{"num_hidden_layers": 11, "hidden_size": 128, "num_attention_heads": 2, "num_key_value_heads": 1, "head_dim": 64, "intermediate_size": 448, "vocab_size": 8192, "hidden_act": "swiglu", "norm": "rmsnorm", "norm_place": "pre", "norm_eps": 1e-05, "positions": "rope", "rope_theta": 40400.0, "rope_fraction": 1.0, "qk_norm": false, "attn_scale": 0.125, "bias": "all", "tie_word_embeddings": true, "parallel_block": false, "init": "trunc", "init_std_qkv": 0.0391, "init_std_o": 0.0, "init_std_up": 0.0391, "init_std_down": 0.0, "optimizer": "ademamix", "learning_rate": 0.000628, "beta1": 0.9, "weight_decay": 0.2, "lr_head": 0.00683, "max_grad_norm": 0.5, "warmup_steps": 475, "schedule": "wsd", "decay_fraction": 0.824, "decay_shape": "sqrt", "final_lr_fraction": 0.02, "batch_tokens": [16384, 32768, 49152], "max_seq_len": 256, "doc_mask": true, "train_tokens": 233300000, "max_steps": 7821, "dataset": "wikipedia_en"}
Each number is 128 + 24 x the weight over its row's rms, rounded and kept within 0 to 255. Layers, rows and columns count from 0. Numbers have three digits each. The size before them is the row's rms in percent of the matrix's.

# layer 7 MLP up, 448x128, rms 0.0836, rows 313-384, columns 64-127
099:143092158180195126136085117177082103114095082157106139161130144153145126131115144133165102099103108135107094138147114116160130111120151106125148108135127142115101143142130133128166127135113121
108:125157093121137134132108096084126116103159126138086144180146119131115155130084110112151147122141130116120143110095118124163080120220119128168134144099136164122134172118105147108120125170146115
110:111118119119120124111140131070125072092125127133120132158125094144170087151118140124127151106102104119100144110158118124126149109116138145122109076144113171089138133129161117196126115138071113
106:106148138141114140083125120114172130153089092095133104128139107180154119137098133130107123125128131140100126138172141153128142120109134128146113130094188146151118148159154081070161141146129137
099:108137118085092108093119103154129067142083113118089175122094127116107113111158128104114096080115133155143121175110107119121178153132141132125125141116128133085142107115117188101114123097164098
094:139122133106159117131123123136143117154130076098079135182093115145089113155151161111120106192115118106137095128114193122142137124134105149123143163112102124121092112117141098123093114132178097
099:096137168118153132157101112130111121158123137121076111122132184121157114164135110153134121147157133119116166156090098124101154137126163125120126148109158121127130109108130136127137115112110146
100:139162119097082104146130136069158122159115111146106140109165175179108140171114143135121139151126167115141169139117146147124106161127148136139117136132119085132090090134128115100120137130131140
102:116109124126144144135157114123154157180137143124152120097109097160158156083119167130153113141111081097127109134110090172144121125114051100176180114108143126111099105170076128136137149110127151
088:133132160077127107108111142143153108125141139153165145091089128095144090146129109152112139102143146114121142161158106108149179135123149121128139150106161139116123130154078077144129141105141149
108:112139130104160145103096158145128082121098152154099094093114087127141112141148163154122135175152153126124143139133088111122110121116152122105123130141140127131122147136107172163121165174172125
104:091115130110120144156162172171127143126086093134134138116134132109084145139132103147117118072143095129107129113140111127159146129146145098115150118143141112148116158134126076127088126156126153
110:137160133110165105137107153161110140138146118129137182150153102106185154146110150129158126137144100134110117113118098135153138085141130145126207101159113123155128117104089132146165109074115138
095:145139094150184167107129129099086101167089092141117151124158104126090141139123119102169145156136150098125143151109099107128104128146180132152128120150116137154172172133136177155107119156122135
099:156146143159083123142133120145113131099114145113137080165113087135126137132134089119148118123108181139118114148136130109141117153109143134100124154094113174115086110106124067146114156093171170
096:127107062149107127161154133181185133110174098101138141129164112153100151136116172123103123113121130118174133136146145128168112096177139105168178094152133145148082160117125144127137134154115117
096:109112125122130127153148144149108128180121099194122140122119116146109123123110139179095114177124123131122123112141118118131156103164137108150124150147130141125138120132093150157075111101140136
102:163078148164115081129156133134139118131117120116125116192096119108144153162128135114137119130144117160123119177141182110124130158135111088102141150131168082156122145115113125100116103171114121
103:137103135154112115179130120139130106119167152120072133105138135160164125140133146143126113125140127150126111133102149153091086075061151146114121129113157154115098166083177112138091141140162157
105:130071155131138144149094128101110140160110117130144122140132145173167098115134110139121151138187114178089129125142135145100120112118122071086127116127153110129120112148098141148131086130116126
092:166096107110133153163079125155145154132159133134165116091132121112168145134178101128122148118141113150092106132108114143096138110108112120143148091115135088142158198085161112131121147156145124
088:095145152105113134120134144100131148163126139079143131130168114180073111175104173140121134144132109096115133089105129111141162162097125133114128160146115148142161140111107143155191131146149149
097:135071149115123152170137135167182112124131166120129105156167110165121126142155138098091106094115118170166114117106131115081111127126142153103119095106121122145132134126104140124110109143152123
107:125140124156107123113147178115067125124126156082162155097165158123102104129099135127112157115112126128076157143133143116137108110082110170107117145144138140139138136102143180126143141163125182
092:142169109133161144117132113154086132157104113107162128151111136120171163142115127130113175110114154146134093103143157135123087133156085088134123141111111146106116139153169154150125105162102124
093:126143144137120090118117140101125136164115081158103122137113138138102155112137130154144073122094101126129079122153116126142107160102074168147152080108153119124127088119165112111130115116128132
096:118097113152154099169115146097133128063128148121112087132125094134113142138125143118147144123120108144158130137067120159151112150080133092147126106125109134105114096140133132157129125135113078
102:149120133093161130174132134119152131157146102131155128119137156116104063139093183164089141106152116148127173122146134147132086059156125141173145125082098130103139108123129083137124136123123127
095:154158107075125139085162102150101118182096119110107132133153134166112154137126120124106098172144116152124139167158143066138144160193126090123141139131101121134099136105121128112175143119104138
101:141102122131144122116129127106076114191158180101136081117127093127143161133159092091116168117173147134135106125131116160128087151165140144114102152119121133154102121132141155062130125124136175
096:120127124104096115132175167164157161114122204145131148118091132129168155145099109143173116164126178168143099157101093080156165136122166137123130150136127119062127144148115104108142119132093120
098:166130110123104136100153130158154124101108143090095112092074088117161133125151130123161110112143156076148148124079105126108162157121148125137122127135115137123105098114127080135167073136116148
094:164126142128121093112161145138139127146087132101104159132133117096146151086145104093143119081093113092136111076093157116110145109117102190084120110149098132106117177105164129143168104154116108
092:127166161098181117157122151153153098143110114137147108111149175136099167141153101121145102131095117116141126134128152120142178109156128134173147147122064118129118135136165117120137168129155135
097:111161129150078126188118115116150078118128135119143147117141076101125186071156149130110144104107144113178124156122133121135137163119102137119132120107122173151120106131151138139170126165115150
103:147181150143127146133093078121138128110138112122137162171174150110157131123088096142130091153112145068126109160101101111136164135124160114081112085130162109116115125094120127141147113100126117
105:158135126178143146137135119144157141113112108119133133150096131130121112152146175136162131126142167106159123108131129112139146142108116151121108115092156173104136118139108139129134164119138136
102:136110112133111161177155125123177146130125141182118141149134155176126089150099123142162123107148124109126148146113110103121154130147122118101112096158145102118160155094134094137155180162136156
099:080139095140141135087105119146108093135120081149138157110198151117163135120153089195131109117146152148134137125108122134096109101172118154151128158130134105138111102142147123125135127165142106
099:121082186174149138132132132093138130156160096140113116119131157163126076104135150121123109122111160113142072133119126154094162074148144149143170128169089141129102122156138125134153168127151077
092:133158112145092131107113119131122119145108152118138164143113189146110070158152138109084117119125126157116095158130134164100170091109159127119125113200156142126134138158097146114121172159096157
107:071142128133152104152144105147169156135185148092143154163109087161128118132124109132162142139121144120119156143136143154109159080144129118107159112137129125169157123136105133128106153093092158
105:101105101176135092085120109116122110106167152133119115120118153106107109094149110112159166138132134113109083132152127139138137099128167137130097148153114121112137136125153113104141164154126095
106:154188117160163110135136128117141126161148137093122135142172122082142126101113131094110127124090125137121120179154155142116135122143132168116144073169129108116159151116111143086131117163123084
098:098104111117108105181155104164144170121128100105142113107105173120080097166109160120126119117104136153160109123144148103128192142083117132121128067099100148113139117125162140143092116150147144
112:159091145161154113191121124104144131089139106050100145145157113116129115165099102168136157135154123091114138141104128139095140103153148139167108134126142100119115164098119149120171097159114170
098:152160136132154115097166113127156119103126098128110140145151103139135117159133114159128122113130108095099134141145156122113179116119101110136133106121121201151094157169154099161152139126113128
104:137151135134142149130140145077135122158161126088135138148163128084132184092071146135158126090103108098110138113094172124081103090145115094133115129123127132143114156134107157131117075126150145
097:113085138145147122161118117093124138088139131140138131136129126112121157132148134129154137131140105126118077150179171102130128121134131094096116131100098135149131124115166110095115132145162097
099:152157106155108059141154141099128108157127135113112074083127129106153126103105145093102124119108133157135132094107152141105136146110119139114136161128099115126158137096109075122151114157090118
093:157125117144131128141089178110105072146138137129110140092124153119152133156137164117124145111113088101121128183084166154161081131177120141105132115092103148152122114142112115134091134124174113
104:170091150137108120103118134114110108142132117107128129128152132144107111139089118080129102129123128115079111104127118132112134153069122109140084139131077097126112124137136086109120112068145119
095:124108126141134160127136141164134126146178101106128127124168135155120086117136100158116155157153139117122144109068082093104157132111096141085140121134129108130138116141187146125100120149120157
096:106093160146120154158146166138143114172148116109176116112115127144190111137149126111155129146095079141136097143126118149139091134107171157181127138061101132123150111112162101106132126136110136
098:116142136108096141150137116131116125183110119138155095101158102160149134132186101146168168128087141118158142130116124096104099173145112152134104149121110106143106138146159129122112144151140201
093:162124144152153121103152077080150124129133109105109122150122135118124169125168096103181128124173100102094142121087094119117107150168115092125111115152136142116088128128109127142084144106103095
103:137118132155158156164134166140153136146114158148103178080132089121142132097168142110137131136155148110114101162106139123169111140112120142113180149086086109111115132096081116139124131063143143
105:096135123119102134151149119174123149134096109123135163094142149151134145102168144138117133118140129151139123144159141114159151104101136109155124181160131134102140132114155145146139133106168109
102:203104143067151128110112122133103139149129112111181134179136148148156156113124103133129173160083126165130151150139139081130162131090139102138133140100099148153160123179114138144126150163113155
098:139162120132134136136147091115154106123076132108091117124113122118154147136105109142091151139141132127141124138143144153122127114130134130162140136112079096146118148146144132090101124160115133
099:154121115124151087118132144109142130130111130122139140144109139110094099115142070137125141142131068120160156120101110149103146138125096134129134144147168144126174108121097169154151126137130110
102:153113092160137111131087086167101122110144099143108139147116122127141129114099119121134132150166101099096154138142123154130143100155130160120095107123081161132147102110080099109176082145154105
101:131108143158084147125133167134089136112128084165113149132128122134092146115089086129142106156130146098140126095096137124140118075163107140103066147126163151143143200124142107110136145128133135
111:136121148104086079117109101118144156123142123102140131135139133140113131180112139075126101137158154108143129131148122156150092128107104126146116117092177112112087105123092096087130117122135146
099:088133104106132152120125189120141112152136100110120087150069117118107128107090172115149100104157146115115071136134123104113130119156107144122155138131100132125126147187145142132143163129138117
104:147136125087129104115094108128100124103078109168116135095126129124118112146169093118110146144139108124137095103214114126131168114142132160143072124140122115097140121154127155103126105118135120
098:140120147160147118161127098139145119094109102150116144169112168102122118107161144097118114127112102114096122112163152145115117168167112150096081138202137136132120124117121118080095067134146150
090:110135107180120097122146138113125101141136140150106140161128146092117068120105149118103133144105119071114162141136143159102151148168087134095126133122161123166148115141110158136080112130134132
097:179107153155144116159154128123152170150130151140143094160171126132150108155157147135133092144156132146111123134148129076124133117100167100096119096114080130091157184127129090143099134108115130
100:140093082148119124143106142138111123104114099178119108110105133119142102153111141117163136109107125103095130119115125142087112135125082111174141127191148113103093095100090105114137148117125101
099:107180107122113113113082093109133148161145165179075155158179151177160129116078118115160120127096111098129143152138170143147142111120139129166131105104121108119164143148137111133117124129129114
099:112156127157114104145143127150155125195148110092127150127146149157139155141144171095115112130102107122124116124146122103146143107094161106140144181153138125140133180111114083144116168129100133
# layer 7 MLP down (transposed), 448x128, rms 0.0792, rows 313-383, columns 64-127
102:146109123169133166124154101167097152085103111094092124139137101111120163129122095111100113098107158149101074156107142148149104130163091122122105138115123129137156151131134163140139118100117147
106:090131162137110083108102108079130142176114107106112124118144077100109156119087157123155146098139147113146123109122149092145118159140082146147112116147090120115136111124130141120122116126149128
109:116154138140140186098146166124087135121145124125104113156134159143152095131147148124145110116132127118136147120121092153133133134104150104119128146146139130102089163130133074147114103131123149
100:148125099158113130084105121143147166135156142131152091100154148141181124164153119135143133113112168147140083167176117154113119136101130136165142111149111176133114130112092118141139102147156156
099:113146132154124073118133142123158112112151141122149100124125104165167097109138183128144122168109123116141048147123159093128097133109124117164149103120117154117104123143140134210109121117101103
097:142110116116130182097126154158178121096133131130161135128147146149132101110139093085117180124166162086134127117133119107145149116167111159118109126139113150119115113137168102148053108145099140
106:161128110133105055077148127125133109168135149135118134159143097104107135122143115138130135102134147135136080095108144162134105120146108153125106105131122116127109142123131162139130119148118099
098:092158122083156127132117139156175142114129146169141176123131121105129101148170149110102096110122118157147098096169110168136110159149099158100182142120127125106105107098128114104134112154119151
101:088126158115108132133126127124125137129182132125098115180095110175100111146127112089112161127108149123139110094105137125126118176123159138147087162160119130112150152105108131156082108126162186
088:124093101146133160139128119132144152104163107133136103132137149135131117174099182163097114135125111122115121093117156129153104154142128148122101107133162098109088126128161127126114114134154169
105:120170128148158118138160148145105127091118165160112157130120151086100139114153128113112123099132137148161116140143085074098150113156121113127136146115119112117154141149136166156055114136134161
104:156092109094099156119104131096117094108106161131107100094141177166172096125153159097160158111125116153160182114151140149086109124134112159105117159118140154146178121121134117108087138114129112
111:123124095108122153103118140123114132128140132116091121103132091123117147183097131136091155161154160168168148116110155162160097113134137104153134152114092137131150117104115079146091115100113122
096:150131149155116163139128148124105148094118119128133152085143140087189109110104113141152133125152147158109158114104154086127121131135169160114146115137144058117149124152109088110116117150112153
098:139124159101112126138135139160106112148095075152129120132117128132143106139147101114124142176110160147121143095135135178139078190107098114128111130098104151110121140108148175119126120128147134
098:136088129133145115132147128124137156169140139096116157131109116121095124144143100191098154147128129086150099123106179126134128176138148170148144083090117088108100104092147130098092110120096122
094:149155122155093144109092161130152126125126108122133122158129126148137113134128134177118115169139148133118136090113151105128142165164138084138108143145105153138122155175149162100096108113119150
097:119161126144138154149120157122130085112148127133152136155122128131163169112180126157110084135153128114148138125115142136127126089124159125133114139119148129110094126110128115089119143132113147
102:053137145128135105134102147134122137151130124138149144115137096115194134129175157114103145167136108084142114140109106102117128122186099098117136074156156157112131090095169117131146156116095154
099:116146117091094173126181136097164135096157123153132160128130141102125133114163152121156128130112115103109140153136098113076116143131174119090130173112157166134130100121133154123136108145096159
092:136158128164096148109088106128101109118122149130086171108111129082142134129128135157129138136127083139127101140159131114129119130105133161120159166156078145126099130139148124125136097152116112
090:110113128140143159117083110109106099155104139132146117108114168110133144135189117137106119129136144119136103119154104162161136156117121072148165102095117152113106126135120134116097154157182105
095:124129102082115119136129120108127182137099144112103136117099144124135112137101191087151156148139148127139163115133090109143122106107099135129153114088175118123127067163117086121168106094100100
105:115130199110122077106142118121110139130149074163132136086150140088134113149157134111127130148131085141158146096101121105129144115130107101155112112153118110130126122101083127150119159134150128
095:099111151144135086137185136161113134159157141117096174107151137113140142102131127130108122138112115119137126099115155092149151131097130127084128130075135185126151089094114111110087081114138090
096:159146165138092121159142131114168133116091147177146115090131126089143121120152175116110137118163152151162103100104153100164087111125092145136116099132100138125111167099146130127136132155102146
097:094139092128118117096133125100107157101112116170147154149096132153141117123128156130135125130113097136162115118144083106094103094115139100138106092091075168130158113110139135118137107096145155
102:144120140126136114108149094108145135139118114127141108155137152118133124161144093096109122156104107127110115143107096076132137154117130083121085142161104126167097148154139152113159150134111111
096:158147111118111138149134131132097115109153135121128108114165119181137147139119140133131149131130156117156136143107149112113125121138155142158131117099153118105117159120113126152161113078114122
097:133098135151128129159124149101111087144108177123141097151141153119141162126181117112105154106124132132132122077138133115141096179118130096134149123109132180106150166116160086117155135147153137
094:141126122087091104128126095171146141100178116095129098129142105151131139134120127063108145152129151121155098125121104121139125130138127154130164126130161135096129142130067087155131115152179147
099:126108115106136143148175133138117139125129096138133137098169128128086114079113089135107107149115114180160151124127143086128087121122110108156102168151059112125155155116147153170130141141150121
097:128137105138194164104123100127125115140131105144127145144095179137114127153099142111124088133136173162155130130151170116151133133130123153154116122113154123111166123164147120127127124169172128
091:163143134157138124072145132115106138072122107143131161126123138124136106169140162154143100117095102113108154113165117161082137106132122119135099152135108122150153142128137117150109092094148089
100:090120153111143122106103170120137119127127117114120150115151158136110135129148107134132131146121140126138118163126185110133105084114144115158142127093120087138103113097138075166115061149186100
104:141091134150094088100110141115084130123140146118145150131169124144130149154125098129157129101124120120066107134125146129146133180111140100138140113152155085166101130094135166122101154104112113
101:142157094107118138148096110100086073144129152142128113108113142074147120162165146091146133149139136082097126115109093113135143124108109142130157132098119132143112164135114119103100112123144127
102:082134115087130116136125141127156084163117163080092092144142088120145134143099128126152167115119148117094110124102121181146116120088122136136156132104145119123151119098182119114162118111118115
098:136129157153128107102106129102120115076142161161156162154122095113118143099138143106098139126135147146127129156128121109136108097163102135134113105118115113117118152164119118104139101167171166
099:162177083044121138129157115144121127129135145124133141137080097110150151156111114129096098135165095130091163138110135097132082133114106135113090122126122108149154140150142151161144117150128179
095:100121144163093087154153127112159102127106125127155172140092097141131131149136152166080166077107145147106117115112140136128111125108114153135148141111114124109092146109144137120135100103128117
109:147146110090142103097130124129182119110120114114135155093095146084134112121116099130147160150147135132130086148169125134118160143152122114116120093060138123166149134104131139113184153146132163
104:114149125120141127112089156111118155149129139127165137112112110117158146103155117166151088163107146081118153153135103113124126150107146159139149089116151110123101106150087143123168113095121133
109:099137125117164094155170180139155106124147101145146129101159129175172079128138147134122166095128116156140145110125138122138134149137120142077129090142103126147118103146091170173075137158098108
103:156118136135139098116130188156127085116141135135135095143140142134132130147114150130122160175088137167145108136107115078148114081168122142133122080126069141142134107093144101123163137166122124
108:154113116132093147169157127089171116192162131149133149141114126125108112130105162176130111153159073116147105151097113097148088126136114125127132154116158111157131119103114105141103118146135137
097:108144145169132127200102128078127130141114127189112144150113141087130132145159148105116115077114072128109066134096157133128113128124117112149168112130139104145127116148150102131154117135140126
106:127110153163117120125130089144155122138136141166138166138109109127168092144158114142134096141153152146108087149139097129125125091115117166147140124158105153113166118151109104135204158128104118
099:120141148133133143136134176146115143120132098132135131164122102145143128146126130120135184098145128139096202135155119114103124123142088141165144140138157110109179116133124149128108099178134106
097:107115135107135161180149114138134114111105142104125134113146167117132169130149073154129137092143113133096140164118146104161096138106145067116130134141130179115116090111130121162082097093181132
094:121151140124115143089102092136140130106151158118112174148120138153118106095105155155128100123108146157122162069139141087092145116125135093148096109108121089125133120140146134098149114155074118
107:101131158096125117148145146169135134089123153123137089135129179135118104156126148138111129105096110128141111122113115176131126163136110125100133140100130125121134070129107102134134089118189121
095:150124117123107131156152157159179123092138078164146147106138104145125108130171129192117100132131152151148161118128163133113138136157110137130102123134121138121150168121146177126085144158117166
101:120146144093158108137174092115145145117126090130134190167124125131151145112164117109103138132186134091122108136139111150094114152126160127082145115079152106127119109120133076144088128125131101
096:132123105113146132141131123143144116135125152112099136126161140137150112102111150131144125109172129113096125106127143116109159146120174124132142105127111121144094113127112118144146132110128102
096:125091140154097181082186100107123119126111108133129147136115163097101165137145111109108131140105088121115160123132162123095154127110140123119126106094143104143107109118147148133119144143133080
100:115103102163121129132147135107140103117143103087124184141090141115114126167148124166134115127100120117119122161158139121130125115147122115153086156146138156179121138121136126178153124131126131
105:055114129123123146131154089115114136098140159124091142069091154133127140103147107111094118115102151136139102150130106109151099138152122102123104107153170161099137112121163125118162107111164134
105:114141133102141153145129161143120136119152124118170166140135159098156131120185122142095115147145149126182158126163122130137136152113143119131129148154119141181138096096111132116146137092113145
098:127142126113132154120145127142117146198140179159099129128112117116132120112138140149135144161140097102122113124135131104112110197130142159177112107147183147119140078127111137083140098133149162
103:106111123144074155120142093144166110122159129127154117111159152130130149130071116108142130127152133110125099116128107108152123158132131097126098122116106104116120142101158129130164117146129108
102:119171134159125067125135149099126133101152166081132140121140164104162147088095097106122100110145126126119097086146155108133113159119137154140107134134106157104114155096111083126172120085109105
102:152140137122117161168118140139155165124142140139113131170068118133174131103147131117120136144163082129134128134164110127134166155090155147172137174109124131129147112104135127121114148112106098
110:099129119104120079101104160122111140165127099109084115139130117137146125162142110102135121101106117134107109109098160129130118128104132150139132162111154123137112128107085127108176154090200108
098:148112104114118152133128128119133130145086132135153142184145094117134101114105092126147117109122108084142170117145122111135155123127087109141116098111160105125112154143154139135089136102099098
101:132136128149125114173138111143137083111124121140153159129120129098142145128163127140155141154111177118098157146133093082109152083118161103126145175140156130162138083110153167101107139175129155
098:131165148146166167121102124112127110098069150161142104160142128150144156132138136135104108158140153134127143164140068121124124120081127117139118131171133127107162122130131091118119113131105117
093:140120130106112127134124126077141178129119106119122143099169113118122100111097154099111111146137117143146111101139079132145151136144141130140108121180144101129135138060138136109064153137079186
097:165126148098140136137149096083131148169138143146122112139083089123145107155107155117146140105069126102130125112108139162110113143113120131086150169114126126131147162147109112161082128103075127
099:128112091107054111135112120118130118175146120166116115052148129132111128145135140165103106099117114108139086142123081131132094125119090132130110119154135157168154149107157141092145119139179103
102:140161137121145129112105129078156160137151112141138122146088155162134136126151137131129129145125181160101116163113132134109145107100173188159101155149156140145106108094124144111139142128138141
# layer 7 MLP gate, 448x128, rms 0.0845, rows 314-384, columns 64-127
098:082129129146109104128156167131130149140139124099125162143137168079126170138096175114143138112109163118148165102117109067119137184118101107153124156141142152081149117129146179128145112147111111
105:127113144124151086113110125103144142083184115104126086077135113138096128104120120126118115096143129130134122107127118109129121150138148130138131102120118156139138151144163091137133150152150095
088:127080156145113154126140145088099168194146096121135104138129122145094123111119149087134077145118161111160127105143105135103100156123151123105156124134109140175107076112121162142129152137117097
103:164131174137140118139131131121153163063134116125128109131158162149099110155107121187101136120132094156138127128109163103155179167188130114166120116089140152107165150111139126159136092118123097
096:105105124104106131109146079135090157112123146176115109142132088121161122123143112099146120120109153094128122088086121153111107139112108145121145114115140107128194159085122120133120153104134117
104:146141165145129137130134111153139141117131119170117114168129143143120097142139120147106135107101144098129120090150142129161145157177132141105107127083119159157127152124117138126113135144158109
103:102087120166184153124097123125147117154125138146117149079111113103108112148153127133084110129162110101143148101155114168144098114103093131128113156159112119119114147098131113103132103111153117
100:144147124134125136173110161113094137141158137129125131184097140094137137110098124096096154160090071109131152147093112123106139134136112127093130105143099094144129165125112119166155108134137135
090:121130119097078158105132131163156118146100141114107148139112111105135183052126131090171085117128139149152107141149128159143138144123065126141118159154144120106154124122150128162127129152127119
098:084127142103120115122119166131117141113138129140156124164130144135094116173084111134141192115127085102142145132159080149076149135107137112127102157138133122144170113128110156107138123156141075
094:171112144142138129152157131126142140178130109151133156129162147129103124129150139133109093150131153090072144135121139122140148143128148123078102107148160153114110137130117119103133127171135148
113:090143121140163123097082166108157151178170126133164074115135096170108101136128123154074145118121135093113163099119142130112144113116104110105108125127087153125142102148124112143130110126167133
094:123089111132130101117143119134169115129092160160126132154172082154129102123178136136112125130070118155143133156128130148142154088082133124132131088177113084129130136117143145164126109124131095
099:144110139148105148108114151141121125138133122180134133124103140118139135139163170114113119145131126107131123097134108153131131112140109176096114107105102132173106170147186172125167136118149145
099:159108131067146144126128145147121110141097112099146101107142120142087103112144175117141137129091135150133147149149078123096080120100133114127131133149161107154122138169122110149151136094132112
095:155077125152123179125113089165115115120152134133155138150150094098152127138109119116090132117154125146136124130120119150185100155107151134123153100164135106134156133170131131150112142158090099
107:130109143147140109096129153123105143089096146102121146113141106148115124099159136113111099130107125184136152117139087131135096139131122169128162126130084126127081159185110104157139102091087114
097:103125148127124156184137131145166141142137110130117179158095096119106102121127129115134169117125123161081136146157178137113065123113138097139108124131078129133116132139147089121132120096126123
105:113108101132118108128116110116168115136112123151152123156133133183119136138147131084147181077126121111128163129143137103101117160148173120104092162162077146099114156119134146133100124127119145
094:122138146099120145150139144154131107101124087138139073141136134093108082126127137170104140089147176179141136110135107105162113130080126114117107098128160122124145129114159146090094112147143096
087:112063181122107131120139087094143124146138131130166156119126137150139174117128126098126158166137116112098083144112168132103092119161108096153150100132127103161125083152125092135113137178155130
095:134130098121119150121153149094119128107143108113147134104141081114117126117119160094102142107150122172138123123134145124119090137141098108113131108126083098147154125136113160171150150135098108
103:109105131123144101171155091113128161129138110122116120137141146106144135093145125125076161107098150139105114150117156127143102159135134140071118132167138114198151135157130143141150120122138144
096:178156131095111119104121148103139180095117143117129088112183097148202100155099127127080143128122142141128135102098105116146124104133159138103161133110134156092164122165170155141118120160105114
106:144140153153156148134146164151158156111109148183138141149159140125093125133156128136103155147144121146134133148115120154119089137111117150152105122137145138107113137104129173128186180089183120
104:145150179109108104118106151111180118133127151054109080117151119126147166097154125111137098094138077107133138133132138137115127120123096124139104123171108143102098167098088127100143099110135099
102:112114112105147184133160116107110158139140085106134102118095113099142124152151105118149124135142061173111102114109090113087124155135160117110176150126101142164114121110122143152114146127132132
102:106099128117135129141126107128131162114185126135111106127127096106113114059063111140132119096140142113160120149147120129110138117162138174153149150130145126109147170127189128141128111149150165
106:141118082169135141110186086121122139138125106155132126111147102136142089119145108108128083146145115109100117121151156152151121114144132192121111131179111072125122140099147139104120112174126123
107:093150126130090148094139122094133109131099106129139140172119101121129147049135091115144137088116113128065128164130145150098138148152154136118116095180102144138135095115140100110143153149162074
101:134101120119128145132110145123106155117156156139156135114105153197120083102107120088056150134107115138108122111115143089115160168152120106135181120113098099135146145137110135111092132116137106
100:147152156089139118120106102153175136133113154093140124137108172118119134155123140159096113122155107097122133127099126108127113128130066195070123173136102140142178114127158126125132157127168145
094:133146096151167147160158151130134160123092081168154151090105138111112101083110136157104135153113099136139136116160172132150138129138140192089094157123093101099130150142108129103119130192141127
107:118117152077171113107107151122150155115121153113120151121117122131139118108154116130080150136127102127102146112141077129137093136080118077110166123126103125137130161141156148165096115146168133
110:134103127106134110136130166102143150136116149132156137142099105157129116088092154109090162175146127148134138127133123128141103122094149104107159127140142137151130163116129215134158109102115096
098:083057138136119160153124118133094096141186093184155124142141097167157119131125107141132150140143119116088112105157121124125151118151147129096103068122121141146110157067132130142097146158119123
105:110141134163126122135136156114107160093151127107159113136116144154131117128130152136113123118120110144131164110141107074137113069189127120111179096152136130099102179170131173142127133102135098
104:097111117103109121126134152115164140134135123123124112129086120118135122113143122113140150098106139101146115152150120112108150133139181171088067141112116157090150156159144129111165162117160160
106:148114108062101128149114155168129144139173108122162130143067093117149141157128126125099147145121071120142188159106147114116139118105142136097085153115138091160111128138170151155115130130153142
095:142153111134139088137112122118101128102145146147150099139115102134091112140133090108164151089100145116112144101134169129164158126164080148120096114088097162136138154147090111118108141119172111
097:088076118107165118130159162119116163126159117140088132156104089153107140108127149099142096150108120094159181093119116125095119129143128092115139148190135111138107113134129118176135102102122115
107:095123134092158180155109152144116131153131172129167117106176122138128143081155106118062114093160110144112146135116147142114131118151141098122147091138159124093094134099115103149166128137091150
098:068123109097113140166125162092150106141156137174141074116071131135147114134107143103155134135137135130148154162092143116111136164132149128153166144121135132131106158109180122125094139103148105
101:107098123093113109115129132137078153150130105127158179107130092142119119116165097181127122104131132115131137153117117175100142121158164086126105157146095137088169101115163157167110115114142123
094:090109128097136139148143119097159156124094112141121108128121129178116089143136135119097150135117130144149125127094087152115117144115114156128076135143146102118104121157153153062125115100148124
098:108134135105153099177119133139142132122144094114137171112100115136136134127158157078162175108130099095114145166129143140117122128125136160156094177192110104114071081107145189122156134124101125
099:151102163153142106140148148117156146114117143094129134100125112124087116148155142137092134111132120140129156138142128109134117121172094112139206135109110094131150134183115113140080154136157086
095:148122097152112122123150118171143068130158147156117151092090109158135129166139119119097117091103098148139147143080124142154120091181102138117199105144093121162123133125090153143152106144103095
096:121152143131172180171105170161109110161117098114165167152142136099102129072128148144125124144092138133107144108145127131134142097140125096114107113129069127119161124096121076109091115111164112
096:142127112148111164100164128119132106153110102087117140120134087093153168166156122122079177165129089144133138149097122119104095135136123098088134146134133122135131134130128105124117158117146121
108:129134106116157135151097122130108141122123127112132114101129136118130157082150104151116130152138093108137172139144119116132115104118119148132147113143126162113131071123092169115139136092117128
097:138125143131130118131164171135127085076145100159134125123077107137082139102137149132140133153150163168129141141127116112117102175114133135107108109170159112133144162147171109135099172160133115
113:126110120146140101094147134143153186109119126117125142111119106121152131150148156099147125115131098140116138099142115088132137131136166140101119131121163111113163105145121106125177166096155128
102:138111125137159134165142091180161141156109122120127112192100114166138149091103157159161126176131086102148140144142148099068142138129128160125177110079129102144108098160141155103132170115117120
094:115148108166123128083134114089135111096140066120106111089110106175144158081161139143099106138101099136097133108127098147100159133139097155119114081123126119119135153195148128133102103147100152
099:116119125121128127162149134152126127115131118134123126125122110137080173117119094147070096089150114119180133162128076084104126165121120105151140109128105157137114132110105136154142151138183115
101:090114143119129118124144096137125116164101108126132149140132146122112148102133079134115135116132164154111147086104110115126127137108138112135127147164106186148116110087142176120123143140101126
106:113113131118127123070120098100111120110139112096127124101126146116088103097090101102094135094110133098166153110170155123122120121139102125131177116131136162145142101083098150178147144091105107
103:070131151134126150159133163098129165117114144061123139122124117145161158121142141152141148106123132129154112144132114124100135127148099116126134136166126117137102121162119111133171138090147142
105:143089132102121108132077078113137157110104093124139114129172123112148121113164096129133137139070094083136152113129102113140112138122136137141127138119089129107126151089164124110154080125143116
102:129143141150117109124137126083133103113167133092152175169128141123077175107088134137134095090171118122114130092116129098139097144142132115109139105137113128108180136150118065102151117104111160
104:125120134142100131142099134139149131128149124128132121128176164148049092146091119141132131123148098149144175106125117150157101119139117126136130074162111148129126151129119169202127119130114146
108:144131156145158129135174137127089145124133104159142132154100134145123145124131151069091148158118095161099179137078112134079149162114130142119069097153127141177137084136114135132118137113139110
099:126115165093122160140139124147087171129118176163088158104113149131119129139129134101139125105145138108066166111151164110139118154149100114134105152158125117131120101082142126089107183106111115
104:146091148115158120113157132145108149138151113140125084140127107183123119124126173115076124135160145148126158150127144163147133137143095148126093110105083134128089151092123107154128129079115083
101:093094109161135134157147148125121106160148162135140127125078086155116124148123126140131158177109138117118119124149106142078096133120162168123148118150129142137156121099158133151150165165105114
091:087137063110088133139135125112117168155121080134141150124122103121117080076052121138110088124155120098145132139157145139117143114131131128078123127164157131146113108087113160111111165128169168
101:110158133115140141124118145130148184128141129113114147121142138112144153178115132106126136086120135103165111162093170088133142151134121146144158172139091165141136125132156120149146136183152173
105:097128112109116131143129118150059127173151150103079093158091103124134107160146115182135106134124157161136157104135143156113102133108150175126110143104123111100125138105134146132174137122161109
103:095132108141138171113158143157129125168163150125138123100117158152113146141128166152089130122116139142137140122144093125114089127138120079155181084185086160140129125094156113131168144146111098
111:141083164110158106123104097179140094146140128124137177142161131118127074130103161132130143135110097101116114118133149159130186142076117098108118117142122171156111141163107132114131112150144132